From a checkpoint of a small transformer trained on Wikipedia.
Architecture: LayerNorm before each block, untied embeddings.
Each number is 128 + 24 x the weight over its row's rms, rounded and kept within 0 to 255. Layers, rows and columns count from 0. Numbers have three digits each. The size before them is the row's rms in percent of the matrix's.

# layer 4 MLP down (transposed), 448x160, rms 0.0692, rows 244-271, columns 96-127
098:138085166108139155145152123117122102101121099186144087116129118109123124135135141095137138153157
101:156136138125120152150116076128167153149120124070148106157138144114140174138134109063138122129142
101:085090070165111135133158170130110129179146126137115161134118062143158130114126125105117113181128
108:168128177056115152133106122129160126102161121117136102127058101143104155140112110163118133137152
095:148150153128117141130127120150103153164135140127144121111152049131142131085121159132088139120110
099:150133133089174154114117115082126077142127124128119109140129129143105145182111097171110110116113
107:139098085139071074156139141149126094123073175122133116126138119137115143124078066108120110168166
108:154147140128136146094105090152138103130161137137123141111145102113149139139142109106141110161146
104:105145095150135140081178146137114092166162122076154123105137117118127148144111133129133120132169
089:117135125129113113139119091156144102193117124126104111185126165173108111129098093120128143131110
091:153107135117087098145156110151150143146162118116138149082128144115144139141103120107133120131178
098:122135175173179102138135087103128095064108152112091136135125109144122107096163114109125122086120
101:119127127154110109167101060145139121171151135106131125113163107089173124106092115142145143097172
100:149130149142128129113158119101093111131091118145106139093104148118107171109140122108120143163131
089:106167090135164121130110144105107144159114157116147154129171174132112192167143104089139136122133
103:128113107149146149142108117028104096138096130163100162127111103118163141141164122143145110148131
098:142120113173083103124146136121108127104143143137154115141071192155105126160121135104100093147148
097:103151123110129118145145114075176137145123130115126128108114140122135109131107126110123125126125
100:115111156122137132118086164141123101156122132157136102149157121115133103110112092118107089109121
097:106104125151138110124097129107116159123126081140129135158111117102142152151101112124148127138144
091:128091134155120131110101130126125150134121134142115158123157149124119151107133085116153110146111
101:097130145131166138164119112120152124102103140128123147110105088128164138190145128132138145128110
102:161118111118137152172116151132172133099123171128121152150089125115136167160125129158125151189138
100:118107123107162150083106104096124129175141131134118089125094151129134183147121154092138176102121
097:125127138109132120137152142158127116116159096070120095142101087129159098122064128111102115133199
107:136128064137156089121111132148148119139123115149132151110164086101112127114080138101126113113156
102:133099104154139089157132121133170120084106148078126145099114120114159112145120154095126105133125
097:148119105086111106113155126114128093158121119107156124133154123152139145115152153127135138148168
# layer 4 MLP gate, 448x160, rms 0.0749, rows 245-272, columns 96-127
101:152141116095167127157143111136162124117118151130139136142096124119074115142151117101125133141114
093:131166099125140119138166114092200125130103130124145169108133128107157096141100145125116101070144
107:162104155097148122096176103177115134118153131150142125096124135114134166141132144125111100094134
098:138106124129139128127143137149127123136099155149157121165152138120141128136115149099083106122089
100:106115152171143113108140130139151121123122103107151128139097100136124105152103154079113117138176
099:144155146117156140105110194148124099105143153092108090100166134138150123131136125097141144092128
111:104121132149111129100147127161117130153134121095116102139140113104099156113102135107137120093146
101:140091168126169089105157122100156114136106133085159148098119139113126164126137152131074149099152
088:116105125127084133105141163102120137132124115111119116114165122048153119108165125102157158111145
102:143139141097129113129142166113109176143111173121126118130111151148141124112152135136169115121089
095:131135130068098121160084147138150123152143127119105123123166123149104159103188146122086096125137
096:140114074142117146151124120134097139070114150135105135121151125103091118147146107130140186122123
107:135147125113098157137122140086158150080110106152144122097134124112128122128112134134093112141136
096:119111162138082126148096105139146114106133124123147128128102126089154089106099148144074136189130
102:110141084154190136110155130139156079099153137114101073139132142142130142169144102114130131126148
096:138134151136077138156107128135095132085088115127110144121139114137113124126134160111130142175150
094:082163122158129080133141108145150121146119130097157134147079121111122137166123132164156117166174
101:123110169169101138118093135179144130132096159116148125131109140138120148132100131145176113149165
100:134155121158173062114160141152125125111103144086155093108148107140171124134127139113110145090155
100:112132129124131134120097072079136122132092162133082164101120131168128104115116150124112164120140
103:123131146107120138117140128190123174139100117189166100080102114127154131113180124124103110137152
105:120092062132112128098105108163129087123131137134126077123150158137136224134139167136130119114106
097:146177117131093115133109117166092166111125110150131113145121117107137122101116131152119145136163
102:143155116122134143149143085117118149122104110167147115112128142129145166140171143151082129124139
100:121107103141109150133110101150097127132085113179093106119118098116097148117144170115118114137140
096:167159125118156150114082119093120139151152133125131131163105134133169098141136110097120114118143
099:125125093102125123137154120164134097092148147130123152114136112125101123152116168136121103115110
107:147082137107136139113145115114148133119109099199132128095091129066156128121153130071104155122126
# layer 4 MLP up, 448x160, rms 0.0722, rows 245-271, columns 96-127
102:108114130116161105129126096143115139194102078112102141118118130168163128133165151172121129136101
094:143160193136125151154136116092153115104138106175157143114101132169091116131144132099121120153132
102:107093121119130167133174149171172078097121121128129140117123122141162133119093088134138143154125
098:129162138098095147153140102178146133173149151138145109111113104163118162144165158152113121161115
098:118132103154097138099129096164117086148136109119152133143143137118161187123111106128128112147156
103:179150141151154157129069105098132189133120139149126119142157132161127133103131116136109095173148
107:162113139129136131098117147152117139122125138142106169081143133115112168146170162136140134150134
102:169131115167156129142152095095092098104156097138151171122129103128122140128165153096138115146097
092:121124127126124104109128117114097131141124095130108130129121127145071135119129098103147141119108
099:139149133169160145156119109129145121119128115168099109140111148137126111165118107116094120102136
097:160156125125108170124155118141162139179143120157137199119169137115111111142141147139116157209098
096:129153155175141132108092117143155131134129118146098153157136127123127123119087107148120149111165
102:154103136122119140129127133130127179117124113102146097069119145132152197130154148131115136159092
097:124144094112180119121091146124105144150119147143109132126138116113116150139162131102133115080150
105:102095095122108146084180100151120086112119140101070148143144131140167092141154138125128128156114
098:151143168147105178147153126072130160147144143155127076118099112140105148153128148118081124145156
094:131129129122122121124161080143155119154135148157110094111134106137129124095129137172145140153120
096:114092072107130140104104092147090133135123124170146150122102110158162140150120145130110153160100
096:178084126100082157136084117128103177119135117102114166079096107142076132120142138125097140113114
100:160090111137113118095160142146142125140119090103158106145143140095162141143151095116195094146143
101:125150102102163117117118145095150120116168125135130200105117099160123120153136095141127165136116
100:148089092155135143122099133129144097133136128119151123116108114149193178115091143162158108155114
096:128121141143124103115097114119125120100128131143138124110177108093161111105100123134106117168129
103:179187158109115144087165160156163116122119087133136154154115130100179100135128131089137158202185
109:110127104106179097105113144089136141100101138131085105104141139143126140167164105131137090118092
100:107085118149120129120093121125131112107104140129100140117157121156096131139124139114149163157170
094:105139145136119122163132119161118142135140168104119152110139139133177169121134122165117101116110